From a checkpoint of a small transformer trained on Wikipedia.
Size: 8 layers, width 320, 5 heads of 64, MLP 1280 tanh GELU, vocabulary 20006, 22.9M parameters.
Architecture: LayerNorm before each block, biases, untied embeddings.
Training: a variant of SOAP for these matrices, 336M tokens, 5121 steps.
Each number is 500 + 50 x the weight over its row's rms, rounded and kept within 0 to 999. Layers, rows and columns count from 0. Numbers have three digits each. The size before them is the row's rms in percent of the matrix's.

# layer 4 MLP up, 1280x320, rms 0.0903, rows 928-1034, columns 192-255
093:531536503487458497443511435456389570622461508463494421500479536424479465488512479517450503500488458490588538465438578501516428443447520451419485487542506514474439421519489500470535479504516471
098:486579443535508483507563525491437594468481551501413473516494494490484489580528425496433486453525549552544501487371502443525447496538531544534423518418545506492429578559550447529437492545493508
110:471479544582556478535540518417396575440499465450500483506492406573475540513547493575605451508502548503440470497505501523467477352469631515470444510508545593436492449558574491553507492481562469
112:539471551567409491469474585553568424510513456527546497480523466541405526502514551562463384564433443500400538517498600409508462494596470494567481463463532541440481498599496607498547503485452461
113:529426553566569538391539512461473503456458636463563493432534458406563521490520528500562364522436459448501407472492505473412419517446521483492473531462474473530516531509528517501518540421530577
093:468440461465560475511435439517529419463495511483460462512461521399476456391556490550530536434447550473498417474543502465481563567560514437493478417494553542554546465444531528532602539402546462
099:456500426536537478505469440403445594426447557536480525516546558543537477440452514464488537485457569447556482565562517462475544511390466471458462538529537540475502498541478581494515462484448497
106:499546498484556579563470442476459516478430451460382397534494479481499555526581556437474563568486509517555530424513466486507620447490501499545481514532542543520451490537543490568427564377531495
104:461559426454521411449581419428516551488470489461568492495472491558423535496531492398491438469432495525552460430493526467551409547507500553575468569465480496554417522489589510479480589448451477
095:512475439510528496462579496469496596564481499342545471549501540484409486579562526382490477520443616436462425483473498551527537508423481461563440551544554501432401442528508432461457456500484438
103:548513499492487493495555543444488479436533574494374546417427504502560421459558513533492564466451525453532428445539441405452580579477536510450465469487501565420473400576606492461453548454539454
108:558544517498512517478517462433570501554493460421557464629498555547510452550499484518525526468528498430449530436534519491549494483472590424468442590438602535502489562447483478474470436383455420
087:459425474480481488678511427535520531533562509449531487545442575434521538433590468531454495459510339527534575527491488384487548481529452446499556537372408546519469514515411479450541508443553603
104:535472460494481503532535557355455456495430471547528522519494447493373520483522531329485434497500496474542506489510506485573450566606578494519417430555525481584551476460552489529535465538474542
097:546443529466486536424528376514407544580503523517497536557532484470434523516552517536533490515562547534529543531475449497503539514448547584419444473500488439575530526466510548521512553408612435
087:529556523510440521461435506509458535463519401510539434514548508513500641459484487504520538492563559498472471495467523453461530515581515520456536526432517508456483540468544393404496490462474518
099:430383399545589416457528461512568521474452548481489427502509585483556473469512547547542456507526445491494445539500410599448495457493495439483540580466500466550421504452400572464504480507475470
103:502525444433515447649560452561475441570549437509504540439418389445526543541516446496472568442558556446499435468469529503513585498566502563461482467584459492530504548469469454540559497504521541
095:487448369602517477470556510460533568542440549504447401422561558466608517533505553495497452552525457481597547499570513478584536519573501528488478483510528501437501533516519523484610500411563498
104:480540538471523507556553492421624509535450552457559476478518432470494488489497551549560454312494470455486465533567493526540521630537501429427495511521588520525462502433504451553475538537471441
104:586604491464527464571531600522608515482539528490438546480569510494472472566566429517454479548481503515564502487612492461429490499466518468548522455525556475528580396524504527414506543406440517
090:537495543459551481408547459551534518445550406499532478441549525552562475552474545517532430481559430488503464571495486464512521481519520447462480528512504537497480483480524467440410402463519552
104:515547454478494505569473496429423478479438582459465501522407537563474459448506433512500485502508532521424472565487494506540526466420464590506391457552499487539456566568557511504492574424459525
103:430451511477475476405495494413551620553560538556495572502584564557498475438495558540411537598447524416422522466468575467505510458510518493553569460314410450510414442509433511502526433505477488
094:528420515381560571508535466481465479533440402460522478572537485522534480508461524425457545455555487495543515436558538398484522521500495564454543558495511486516488455513415540439586467475453459
103:471457507431533502538491479519449466516578559540479489482426548473371492567400493482555554485526451462477422428392441410562557487447459465469479485544487488482571542492418526526531547557496491
106:544563496496546443458474552517574487439524528394494639406516452488506357437572545497522519558427552494464501474423429553542398504517482481525491427487485545595605498533483532497497603441503482
102:561494522497466516561568553485513559492508539509488514515517505353496479483485478593545441538508453572607480557432436451457558488557488477562489515452447512468415567498482410445461553462535390
115:494467587510476511494460528478411482555493546505507469444534552494558526542547510482509532532455518613474564592507443530551485503486428551445549370529468616495415492463515480380505506494563514
099:441563551575539496495486448422516425550509444535568407458485429494424497517451574460516469476525460479555534367488518534420463469404459512509579487529496427530468491483520493597520506490487526
097:452467479437570504510422594421500528566443535435481487486554518457523532501506573513501440428554553445511544572537535547650446465475456454442486496417443458447458534534606468468495527446565539
095:495548502530431588618538498450527544546521507513522436506549432601505559489535493519450413478454474450504426533460565517444462509481457493520504450529453475482522441537450554427517523481453476
101:583549594512524506532518512452508545525487515369536528511475515494473520494555578420536503447488577557492453462494488452454572447502540508552498466521509514489460481551532504551487480504501554
117:567378481499537441510510551487504459494405557502532473477527437535475481579466496570530472557569498521577436486572478443503488434516518524506632449515552572444399530485527482529520499472479571
099:485502442393432463441453524487510522618521521382402523480550421433570555484502515587499556556455566396495482397515510469490552527485516511410554501509529530446495437552516478498502448476553412
079:497519511534546473472546570417513474460457487481565558550598639573457492449474489517516492536527552502469417485474401418450445577497550635556563577560480455548527517614472561398421522467510596
105:480621518467583563450441480515484572354458518459433508453533553463497393471610516491447590484462522423511550425451462511496434511465432458538500446497649530526460559560591476594518529425459451
081:460581594470543442542459564472542512490448528547431383490559436508398379478537553451536462522486490536554373531525527495473421558492528484493472508586566525433472440603508566445432568487490559
102:408459524531505504537530583565520484572498616528556471465574406469488579461555434512512573556467581468469485502482493491325543522536574589569383432505522511566495497568432469548570502504464498
098:472444532502465459593485515565538522494501562400605429539458560454505479517535433466532481499488486486488534441489537487546501462478522484504480529436531457514504505580477476483484533432523496
110:505462499426559498445594528446456435498521518444466520497489545512501504518482558518551481500419538442397535573464564382467620521475555552519495534478373547552459507484526408460477481426447504
084:506524575532428520506540470436404471559417483415513516472503486544486445473460486505505480462517520519473520502564360484447527528494474544451527472447512514431491453412454570490515406469496556
110:551407450450495554516606473428521580585579472516498543480532599518531562495470491505485494448580526521493528522505508532537525490405560490464443540542461511410485421617503505546541501528445416
098:509502498524448541470651445459553539486485455509466487570537450615431424424433403480573516462549432552463529474494513447498427512438525532522502522504502518452425535478498508534528541579482502
102:426538477479454368541502478464501459446569527491452460499461559494530471456476517456523492375568427581446488589487605547490458492480548485567501579559460491411453411560435536479482513492548606
097:431552451505583495483412485439522426492496527490572487563513556516552435409503579565523486554424522566521450539479398507549550490491448554569537421516531501407435512528558475430487515572535425
109:460516508518488449451484513490581518527519526558535444528573501509464398436439467424436561585466499464487470497480581471556534492474475438447486508416476471415527577471487449524503528414486407
105:523486469480395417519542512440494504531503534572459525505489446492437468551487463507402413496471457534496371526473629616531502483507515475493504509515388475526419467484516530565598533501505517
096:484488446548493473575477479515466534498586598545520452469518492474479554508444503552433438458555440461503552507476527551520481503430513499474408550519508471449581510532478454455426609537413549
093:487443534413537427379443495495426584445456458463490521540499488481481402404517597527445490475451591524496525493492445528524547502509566560603530494538411533573551455552438549489464514497484503
097:532576498500515425468528426506549542551465370466557590548487634497443505539471509530503498449465444572508464513485543474524501536493480528469481458446498432472463468467603435546480578445634384
087:554573380416462483391524451519445495492417449510603422555444510574461423515476462441480526448523527481552521466513518558402440498426506450499500515530579539634576532590535487461532515548571514
128:430533513442508486516330516419544574544512397489351578555452543492475513509440500486463552409434582483497437420452521452461441561526487483499431524498502591495447524549455454481544550494516515
092:468473519510595542431559491456529465469465481417608554515550548456432435473477499462573499432464462524541623588553504527399496473496598530496481538487544442458575441475507450494580496502518539
112:494470434505435519551481574489493558486452453530504541579538448619500550465543676436509535476456502519420562402500462434485517536570539539553560520529432507478487470522474577452551553501473525
114:592447509499413485501493544577453432515472425509455533484491525586500502449443554419580400484556439573461602552474517488463395519460516420507446646400546490495437468516504467527523452532492545
095:453595553549567521536474521549529512501516534443534471375556470526470575543549497532583459549346517462486507438487533445520429470425544530505408543448463572531398484522621531398578560510463522
120:559515484500603410466509470483540520507510430457499507408518551542561586488499456560502571571362534444488506487417455560529505387488411468527573395552550442449484513539468456450640488522442465
102:481522461439477507525458645496470421591550516483454514452452480525501457505496536508547482444488528515443514418478519477514509473513422488492466504431643486485491526488476627439515386489482610
106:482477563510521515484579441446583502497519509457477521501562517408406493520464461479496520523483445526528516575528455461518495452583538481530442461450541469530500494504490493621519473543473580
100:437454457542530519475412454427477548398453504484451502440451497488504486493506499563506495421502431566513577443445481469431495564515476498588511500479562472539506450499592483420474427477419579
098:446486577531476512446498603620612541487544534508572521454478503416477538504484438463448451428477450451525455516528417522522421627526394480433586476541514557544532510544501502488608526564519476
111:492389445515427474481561511410499461541538551378500495369529404439498473518344422456474559551506564446527558446526561450512427498497428451446467579493601467466544496370516463619471519530447540
111:440480498481519551520525572584586480607510550402565413430484478495487466556357531460510559518596551488460520482462481518542456490477529543523508494442507559508568540527493503449542519496480489
092:438481499572569564453594460456519555476505460566488443565480523518443432491589523512603543463488541463466534436461539442416534468534456454539609450542502582608490554551476515500483526550434462
108:500493559558507417538471526528467435522410451435493513518550471380465484629530581400492514472469494547455573519569506412511467359524494423416518544512569459530508448525472591454537565515501527
091:630444481459507496389521614515506473519495573527518467486437453506521519472433535482525554519452427576497499506534495489477415476421527411477545548488468482572557580580523513470505537579463444
105:521478519484549493405441443523520547428531492470456577460454467471459462517429459563518532485467451675467468514464494558514452440368478574438487475448460461473485489484553500490450468481535531
099:515462606467507563533472553486520429533474518512420558499482561470478551409477548588424422497443435483463525543447543527514365461538518447438447460450496492553397427525541467509492473542533491
089:478452521509481474479513525436528414522487472556541577524433473414373494547496472499515505521439418428488465466525526447521510501511404478515452574536510512544506512454451430524509533501565472
077:543533483508518594608441455558543538486521547566547456530418545537496416525431472498541491454488454501463512462424479507544498544553532582650575571569534467508592502500395502488478518540432499
095:457517469477491448516499407437448481483535515486526526581513522526528511494509616515533470518431529494443512508464537496628453589530507575457412478468425536473441383572559480519585488450500604
098:474423450488464540523564490511479484539503473541595450385431536538510541629474557489491620461482604469483546493492586451399439428487465468613499492531552567506411492482473447508479472437558448
092:535487481560474537511467539423401430474517512435517601484494521569461488494494511531477522481488587450638495637528553437432524418414493525544602391521519577446472495460491544374545447473512571
094:443512500471602544529452535415515548532399508589558525613468595511401557395497501476422534539400477459487484609539474462482569496542498474513476478498554525504447470501503531536533561449444492
082:519448457462501512518504415512453469510493440563451666492425560502444509526453541463491497557461560497510509442486496514522545402582567562546547568552526487515516526517517546495459513476499585
093:542537368536449420460493572487496459503522574502484548476546508488615543506443529603510475424431475468453532430425546514532497494486551517410497507526561505495496511587381577519523594445487437
085:523555522513478449500472529458483455549469453435489513495412447508473509510540501600470580499507425544546466518519452527544517433456478489436571526475522507485484476522533457582511535499628535
085:443468436487502447517461441440589531509514478418495467521498528427427548514456457507475511464492580478566508552409519539455504501476549394535494610472474462501382537525496467421490473432459392
098:496481524486463453478491524551556497471447551479533490557581468446461586496480480453504450481528472479494420591488465626503413443499446505519500460510478478535484516514576433596493469478510558
091:461490471484530497502537594662490516522429569509611521454489556479528551534419569377558471454446456569478488522427492505559519519476541462489512520502498453479579471459519501480506414489485501
084:381511565533455463423464498567523536509493500545503576518509459477515413512486525435425482506533598471507537491450435432530510590492549514473587485518473510492465515476501510450522521438433498
088:460412555503418535509466494571516507478506543516542534427581540566507467574405409605504500394422490524551510509578585417483479486509413493507468484409541472509581459462517558467522453534531513
095:431459495455475486515513499420511427416475448449451494509452443572536520488559485485429516506519532463441417512484510505461492545464526511547589484517460491479452467521502470416606442490528572
105:549514526453481494511516532500569549582522502486478519459479626565560507517535548549562454465540514498580353468497485457535434554444457424509490502455523481490513509504533492468535517454433402
108:414492483529434556554531512471506472514442554474495455425518452577594473520429380505591443470467610433412464438517451606584568478477465513469543553518454544428532386530535472463480589515603518
090:461523447471450470416480589531469465477507469438509509469505585508527487475490525541390602520446421427430520464470548545537522408588441485647597518465397476566557494509497473500587469519480567
132:533556503403526591581469496510482561469565441444528498458569508469422485498510526546535583419488491498464576490502507481462449482482504472487520505482628546473491512574506563493476562464477517
099:520474472448513536408665517520384550504400485524581538473468593480506494535442592477609503466489470570464483481444497573565580510512383457457494489482587442423558444499566558514421487529447504
100:458497584595515594462528426528491504563446387513484537448569488555465474514506520462515501459448484465534567543488441499430521488579480455420628530524487461484367463562489513517500498562506477
105:459500519514530529537569371470567463514503505479494545431489425505426541499533472499417494558542447482502399412443503483503549591462433443464577414512524513541512441544467478491503388473575474
093:549481516534501442509583502473492413517505546478565390412530477499465428584467428569436522516558520564517482541545455499453626524526587517401431472487509533526504503563493534593558410519501565
100:447382524511496440469552525568507471504550549448501567510601433532551488502496472438511463481527468501497511533472435479425539551540481525524515481451638452556552456492471581556507523483566493
096:520523507543542531442460517485558533465492487548493490539559551466523518579626529572514558468478433581584358472428410433456446455553569463433403572476523519542502564498443445463456531538559555
083:430524483525470535471588427537545517511539495381464541584542559521499576471522533520499555494455464558481545591524476426545504461456401497479508589483458529543481535612436487479571429454521473
092:467441473514579546523534520505513625441401553537546508447431531538552483566478500584472459415565477532501457480525580565465521539461518602479406507533530499493486503493493534411565475485523572
093:498531493516505513509480449537508607540556485523534430512399446486450548552561530474491494475602485468542447467459466442515482541537553489534475443486455556576497489473490439481489534507496423
094:435534568539532627509480561459533487560524460562504566559538511453471621557496534438500562469490507494460465536472528500552575523486566407400563520450507559439501446458461500528360554470516453
090:508566567509496569496493562484433398478572449407483514485503557576449545565549512503484570587500508577530581514424488470561490445419509604513463436594448555410497446465482536486495554431486495
091:554463486486559479457510506589493570572453502595563416419509523527457569501508591540493473498455573488481467519520459601464497390536465549573474543510507431506434506412449610549503549474565504
092:440485543601526457469577587442486540497479509446563504542457477523478586472507464451448521476509499494533496530503458566470514507442413523423498498514525556456452454469453499463536522441499507
091:442446439458391526465539501487549494417476482468492418460479497504551589433423522445547429485487484487482462473567544547467486553555514560422495519481547461621504440496492516473571480577433532
105:443453557531479578503430515466536576523472528514505457458500438506414505459566576532419552540397519517542493513441624506448441514516513569498562501451442475486463526568462435464441499489451486
104:512535428452479489542496447504495523466534481470521545547487506479472581519493471460428523524485514571487503568478569550423511594596442515380558417501520480529430446518504517531586507437473525
096:394428489521471524438405524604508537570508539524536463564516473527424462541425497436480509416451524529486547502479475497499477567489441346579495451545521535516468423465482545468519437536452374
097:465502463520502531509514516479482522614536504441519493444456478457449520508546540469549517534543517473519540502464607492505546569508450508476434507532568508391543467556510390537488487540490479
101:486438574528474457467478475496496505500499526519482447530521506513458482454498497531518465510457515452448412508527469514475491393614587469419489621482530639523461526444518485442495566420554540
# layer 4 MLP down (transposed), 1280x320, rms 0.0962, rows 928-1034, columns 192-255
096:410474513569496486547551470499433583492544471457540445529491452467513480536430450474441463558587468501489519486544521431467504533504415502565506446545480547500539544476478468511587472454406501
101:513487502510533486520497423535548511551485547535480464520477425566499556408576530412461456507502450474503464503568437543557613500515443422524488553579481528489526482552504603477444574528483496
120:517535476571456529538518575451526524568588384477498429480567464558590489442516574510508512489521546496425433510417542516557448515537594542523540450519492490442469539578389459503512562525487469
114:518528434469512500491514481561577512529499459555444483493496491440489582460470436387429447500480489458560470492531534535501483547426401457459545555524480449559448549583523495441513508508515489
127:554472443530428439505461497418414573563442504499487456565549428490537478578418555451496448481472483489497522495530528493471469549408481472497524449488337563423500463465472502428572432497584543
091:462527547515423512529498622486520434507491512490520524554402465584531486490453541556520425498464476636492525513432590551544448431530542576492453502538342517514509494497530504473484531510573557
093:514546475494487438460452532540525530549518461506405493472513465467502542501443460564478557542455536460452474510457409536479550447539456529465454497527485510544522539554524474468478428527455533
117:537465582534506470557498489496489493564389415493523475549476423469396511532622430494485516606529517540546652359462521500482556475511570582550554573510419453441525517458523523539569425504443554
103:414411570529433422358417599523480511535602495480518526463498454580597482488538578467559421507422549485491476453531530485502504427571489535538529479542461500540481501500450495496447490459397508
100:451544528506435379550475512528387381492513509557476458529495432462527542620600535444460447437506460526497574604658537447537479537588567480449506461429409493481507515483520477435379444489534590
109:504471518533517570558490423446482387515416536485502372570434536486559463503501482415440523468528473520467536562435571473400559521433693495431493567480417517508528429559480484499496502429494462
115:429498488608518568502537482505574466510480515495506465570574539539452544480549543514421448565469524542566506429483419487456550448463497435489489475477524476469536530433471554520495470526521529
087:472455496525453517506555491480499451383448448531423566507516495524481506565474475407517467526514485527505525533527509489479424517492405464539465426497479551487536486473558414460556583536452551
093:490433519560559416441522491531492562483502511501555477524559469536491479538474486526501515506396499538559503468526463478499531477515552535426584549490582508393435496467439556490556520508402494
088:572456499565504476476488539521540471531552549611456533508459509496498482487542516405539493496406455541448539504521513533447477455466535453475478500539509546613494524370474483470562438566519518
092:581490492491471527485532536606522453531499434436469556503380555517566469559466560497523509511498481493472568521517561575556419451449496497500584530444429517536519410453521455541512511488485472
108:512550463494531476450483472509574541499537535484480481534569521469572445427490464579485366512547506377454546592464438540456481526517516459515479553407417443480487604399470533458460483585473495
095:544560520478403443464515612485527427492402559587530555485527405532513493464610507464531470559414535432523530578506506472478488443519552551469457490488485425540477491559491549491552443533477559
092:545460564550540536525561461556420526460514570607475440560482476529480497477480419528491458492467610451502477414476560531523443453487579468451523467465418511492509495505492506557454520509449390
118:488596467417509458490505633591515501528478492567482488571441440524466507581559511611560494495557424468605550568559517548527468486608492421562453608612516466489604488514505505518589416455539506
112:533520477446547549616549516540520411537552387541466436467504561466452443503476484557554407510521494492535422504595476516516556491497547502403438511524495494560536391491526477457550563439500584
089:527484516496369537500493413478558445584506528514412486522493503405430379409538554501520430557418472544530524532498490554594552547531593525486515508521605530426489468458493456531451440503489501
109:521462485522507558488563489446468531483541559507551496579555475531569490461457411430435452538487549436538409537433487488493522498470471464536449466445511525480441549472541524512522459421465495
111:466491490540507484433599553542517532519435528468534425547399599530632352472505446540564551438469498447532378564483585482470613503442467500493520481557479501603582510484564415523452515542551542
096:500555504474534454464500552492412557379611538546584463461564466491545503509548464514545511533581432540479471614504604480455425561535486480484510503439527466514553418481423441478599494483566522
105:556486466466574553443516558566450531528532493533563500504528405459504523494452487554507529536466479551445464473535471611541485514509528435660599467556528537447448469515517489517436539555538484
111:430594450535501425408520578482555575449478469515453536518476437487546497567571511481564504526500505394498581472519467458518534487470482539481503489570464504488491477565475631474430520542526496
106:542529384448532454542519510525416516570454618496506532410505464469549578510558464416409428485411526497480446466428424476489480514488501547491529600501511444440556499488486493492444512466514469
111:461525457467527595523551527554523516461499413526573478536479508577469518440551491573496505522548473418468407561526448438458461448498583474580446447479585524416577500501434439460518551581431525
109:487547553483407440447494454531474525440442520423562523514523423534522514572497503485594547446532506511509543465459454450548439388504593624520558466454589541526425515509520576569500498427467515
086:484453506550533456513519577476410517564577484505494438598451554505573520513593479508503519490553558499530498576493557482474455511493444349576579469556543482445506529392431540553484562452417485
091:545518403509467559424501530514639521498486470522462503509498491549553493401525464412596545502599428516487512513514557532545508424535499486530449465600395441517543427482522567537447510486565481
103:460533508555379514517556451477572509517468491472615516546482473534526523541411475487585404540519520416413430465514541511466426535563484370453481381520477449583508511578541492512566538558485602
107:485563509597583469518518470538623546556500556513457473635450517496453506469497565518447449559573519518517573445464459467536549558452533482469404499548424453577566497501610544538454545617470562
102:507494389576485459473559474540584610455478561526515473531481535542530469475530457494445375470475478536428453514461520482494529506494523440454554453545435458434437462597441504526470616467467529
082:522498453466444469427486463526469471492511495530564507563559431496558492536588523446537549529473484443437475547559576558617496461499546508479536468439278541492477556394545416566546528516530499
103:564498530544487490620457397497441434443503528538517480540447496507437454504486426511542480497467479533475431500405578494500461452526494516566524590424394465431504542418462478508436411523405478
079:502440435518474497539444477385551505543415438563534465484444449563474497447428480511582487486475435536462384421508475512473499558525554603486491463469530501462483447473511557505551535456357506
093:432496500493550572525503470539552471398509528511502573391526620471549413489463507480519467559470465486453522525492575468441421618456500451421537472396525554537530605501546578437494553477464492
099:417487572439523474465591557624548446507496570593529483540445596440502522467496566468487455523526509524478400497462542402479510467493492510559487547473506393516513539469535441505527452501551415
107:483510467504480536509505422514496473462443454475533492568349492474493435478553443529463483495487402554435480510447563540518568424497493535547428556571293511492437535512494524538415480532543544
084:435535543518512454510475490563464544547549517553453484554564444512469497513505510437579507467387516543476509546432511453506465545457525490421511484429499544450532534538560611488640532490449396
096:584485531438464475540433497413478497463454513532649509566455389444471507472593444470546537570486504465517578461509553456508510488421501565533534421499430496547422543504563536544547438565572439
103:541465383479536533445564521557531400464498453505512466452584430515458543460508474500403496410495572539477495449472481464473434436498436537560502481475513467505500503385521486581579477365471523
085:448551504499504507459596553544533483561499531555518529451530490545571607442622591433484449512463468467536551495541532549490540481465426542621552501461569502538506531458429511489456390531458459
102:488504453622580417493498510465538485501478531487445515476415437549434546418506489595487488398557490426554416396503519483552494505585476458557528425442446523533516401473458617486456560467493466
112:519424475466469519482596492450521500475449470511510581497530488518457600500509568524441455560466526474442451572498506457418485489578471571470628510474478503530466532499543527458552584516413470
104:596522474401458493549471508530550411493461544532472470438453506493479445485475471474462555386466512472531523576385475584486433482490433544507473489527479475402501572507564407565542407430577482
086:481551577484587545514626499442511474401568375427431511542541534461535599566567541468556550434501527481517463488447458425490541524464441406467471464462523498516509525481452623555554571507468538
089:454542454505620505536511522553464527489501558487521472522547465435496525464561488590498548499585530504482467544541451534572436474492533444541476516477462512506495483445397527507530512446597431
077:504382503497551459395564469509489494508521513513509445592556477513547556461546456460509492521486513551573500461501552612460506602397565466531509492525502485567374553506473560418471441579478611
091:502531427533522532405524575454512552504477540530500494452503532575557449577495571497594462473527557542467535504537480444499524511494532486528589494545458449426544449376578479463541562505495546
119:524595436441582541543522481486515520493427472491597500549436549425491549512534562543490449447531426457497462479542487476557584473516532520481452477490492564455522455483536488452358501515550626
096:554503502559500547431437537462398469498526503443531474524503552574540465478463540523530458505492540409530502455578543431399466509449544541588537502548439424483459497505455512448526656478431451
110:510540451563512539506502484441377476521449477520520376487516362501525517464544402475463510525485612437536511499519484497526520498458537470421491497535541529538531511496533477487368450451478448
115:503574503509575488556524503520643413485520511546484475494505487501493576528572534517546432539494572506455439487476492472475489567545550499629489450501436542462529558508538504444508432574458512
101:482498491501545484544562541605462466435480458460468606531493464440520505532492492509433416488450476579520523561457465568510490501417563470552552629524460426615425489420451576541555502586535447
120:410430506498526577404571512482503579539561454460482479551492619431411518516489574538518423536527595586506544474570549483543496415436513518483475503539602590532535545482487493545639511481405430
106:532502508351521520587506375489492433505523500537525478439481442532488521580558544528501504531552483544469439472531560483455541530541478539549443486508444501638498455533447509359531467539483570
098:554521427564458539421493524538496430442461476447564498489458506524442378479487473445602507533503495555445375520575532571442565501459474435498594564574435573455544432501502480411534541543554559
085:484557487509521460507604493609566565503536452461474558454510481478549486474552539571557516456431550506486480516531564518456521441545474482583494524554527464482529499441478485573479486450488499
097:549462502555581519467447556495574506572511533500485513492468408434442518436496530521516536507439500588522515369500556507515541455588555518568477467479423496510467445517529533550473510397524537
114:480425529540591436446524495509506458611437478529547468460590551522525489520498587494476537539547541454579661488515543430510573450476445579422559468480414492536468434430506545579530510365578520
110:602575462501589490512477476558570527516466501407495529481553584373438531432442511439445548463447507430528536530541491469517510499507438497508429413431518511520541589517546507533479439434471554
095:522519481618501476483441572506589551566541519484494487407435553590414524535458427528526488498446548538401544561533468565523558516500477468487497500535508588496545474447464472458545470544512444
110:493524514501542554498635458482509478465481457448520523530450501513485463490457612531529477567516491420511432537444543522498548493563517561529473474467483450498458529518489500534499499573492496
089:514445542508470488422503473414440518509452492473478540580403540430500444455578538541537509535449467373482513496504512505500563567527488542496519501499424499484454526629499492613571447459511493
080:463513487545538467518602464500488570533499562484540468512575551521561565531555477549565519508540536510525532487586419494451565533369505440515518408495497482501542459455437558475562523448459471
093:507472369545397452549440518587577500451496480483668456453489483410477430482517460400579556445518543490515467444525565426545594574537559550549513443506486526464583537497471461592468410415631508
086:429475426509458475515490513456549509400568412442567471414582478543469448455377557482447518554470572433471519559528457518463611535519503531449482515467534501558574534474522537528553559572512526
087:460513485483540454457518370507603379501457548514552454549517555462495468471467518541474455545474619498518511480492522462478502527547430433389405505406467609445535364554477493509524450512413508
098:412567522564565531577526472495492467495428629476561551595527481448434442521490514390487518566505409517512557471434527541446468467479555549516504526504426479527498467477451479617453458504582485
094:480594523459423533531480627491599486469486521516612462532553527469521520562538375452601441515533466568596567519535500595616541541549527487471505502529480506478512453512528534506586529498443565
100:458504455470527483535505432498566460520386607549576460489449439521507535470433605474559457483463566500567444461544529458609496514465530342500536503536528543430524488481563581488437561517478473
100:536500448520533428572449466454441535403476537527479401492541540472494520448438515572483432487548568448421582513604441495447449646412539523520470426566537471429597506538490564487529411482499445
087:567419457540515477502502422428538510488463533550553510559533403475462528581530471500477517464489541485551542553478533515570459450456516457421510485545511508483501512468547549468533533460508491
089:474429526566519542409545573562513385526413451462466507609438492610434453441526453555442431530533510505418465459456526581478545549425485444517500545513476595481564487447463473593547504503582465
085:589497503533551469558524497452522492457503524540474556443524554467494418501548427569454550525495472478487494496463570539549522586537461486527446487410459551528445542490528494512536567583499521
089:542532536525525561505393434436446417539470465479517522513534446455537441419595446483474501488480495542525570519526436476559439523437501532461555518411490548521525447450459438504486459494400507
105:453548475502503550507451484478520589458535473496546589457566506402484532534511485492622527560523425470527486443532433576491460490404553564474483529540466461564530515420571453597423503492366499
084:484491498448437586468516440501483567643566467538426473460481453538470447436510499444446510462538498508385499559413526464438533380447483381482521476515484420482534483561525567541374456556509507
096:610501523532578546549474449511477523549443482584553375585523482559622545530507501555447518542446448441418537573510466447448496461452556536445498476541455643460495583492458463463503476608599510
110:439442411495549402497520491514547475519470511414642597476477431552485564634479472527582479454542454471485412421543543408536505495475540502536517459434508380535483560509505486501480538487550507
106:538546446502536530507518478467548412425502581565535483501428489496444556543507386483534527535563537505556543517493523485571504416529498507449504531425493461563516437526466554482421436487491549
100:545489567564482568458517418483510491541432472540457527490524446464449588456417570503466437502542520483451622546502503557506502519447450528466497504512459488606416538519607528525514502567490522
116:532545451455470502516463424517543489491503581478549457382455438504477456581467468509471471459553518479526559459480541431556528481464557576400533512534624637481555441420470455411590475553456406
086:460458519554594485438492513479565473452484486492497431511590474501437496405444510526474497478546487378482485468549456571520493626467459465538566551484516480451509522481555468569513569482538515
131:457468489638467434432522506523437423562475567534456478535454443550598472576456487468478466509474568529524462483539462509440544508501490466463494523480416477486482489477524482544544497530502511
099:453474490522464453561525522536477515610539467493477391513537542454555541480513451508447569508494403455503488525412516562488468473479554534589468520437458596383538519567398441617478516442523521
107:533504523462468450478446435525487565496453527544532459657516499375577605479388515491426491502429393527510430576452577545532527541441530420498469361437569505458411442496518528495465521438521528
099:542534467479503490531500599527413455465520443555566397439605618469464475581418501503472509476434476563575429509540493493511435464542469377555561608443577474474481472430522453467476506478508571
091:502472541428591553499578521476463512398509391477528549512452462524557578396621526460436519529460513457485512508443473455464446553477477394548621439508539447526451552461461432496579537575523422
107:415584421573453575493500464481512490529551490525529528592497503491521462449560492509430395480498473517493514545537492481476469498435453537480433500457521520456532521475499533545599497577426511
097:456493474484531475481545528554507516558419548568534456423482500582462450575415509463578483450550489464493351535524533514547484543594441517482433522423592520464543593464469556533528483543478414
084:525504459449445464491620482501530449400590400486539407485493476448439556510469570439505511593432503510423519492613490457584489511488544550613504541527474478443424553520535535508515488497493478
099:452570519534426483410499588432457431622506517447516503538531432459455430510448503499485474487492491461490480528495420550555429550476492435515670461523522495471501564539538563555492544482494433
092:525508489446576472509542477452560488479500494498450508495471553586481505447449414502424541557513571496494413366458368479613514502464527579517505504453450433481545419507459432506381468477451510
095:532522440479470514570499513559447513458432449495526409475544551518514530549530586499496481488522476579457488415480502542396531517441543490481573492498489502558474573510506531467588465532547641
093:484466540481556467425476436439482574514491601483508505431604441440462423495442412564441446394490509475561484412508502564427370550506473578486541572534502517586583504501480502482544400498471470
092:450465478449496499517488588645516528489538475509559522511496523439525519544506548477496529531412571459476450505533512561412555478464484470423473523493476422482507542434523514497595529625479477
096:452570536518493442516488510485556487547533431512595572518509567444489491522502459475587480511593500519504558524511476528504513442580582526543498437554558525533564485497523514556590505548618544
098:591490622510357544452436494479437446462539526503556495401484478520488454447555481484512471520454439543471536500504521445585507515495465448583461485552434540509493448406479509519463483606466485
096:523527438574510502590540529517527439540521399550546508455578557501511479567470426579542605488533492506614558485536532470547471558489466441515441446523586520522389524567435533479582460534597463
113:457507471569540516564561644482438564536608448507505458550583527550524541481522465559482486468600461501506463450453510492462506569497576451520457471450554470471405508482477460587506564498558500
101:528481475515512531534395415423517538509512558446556488505523469499552561556454573577586437527534560544465443452548493424512563521493575483445550441455520455548546567453568536599537422475459439
089:626416544511415510328416507472528438528559518484567513500403523548477511512497529492450467568525450456460451563564507458487509454584530560488507463514505525460529586504491523566430417601451542
103:441549542565630448510510537467515400399519553546492440521424491491527560523555501503486558445593488562510495481496533384544484540525523506544517506449409452427470441502525572447525496569549527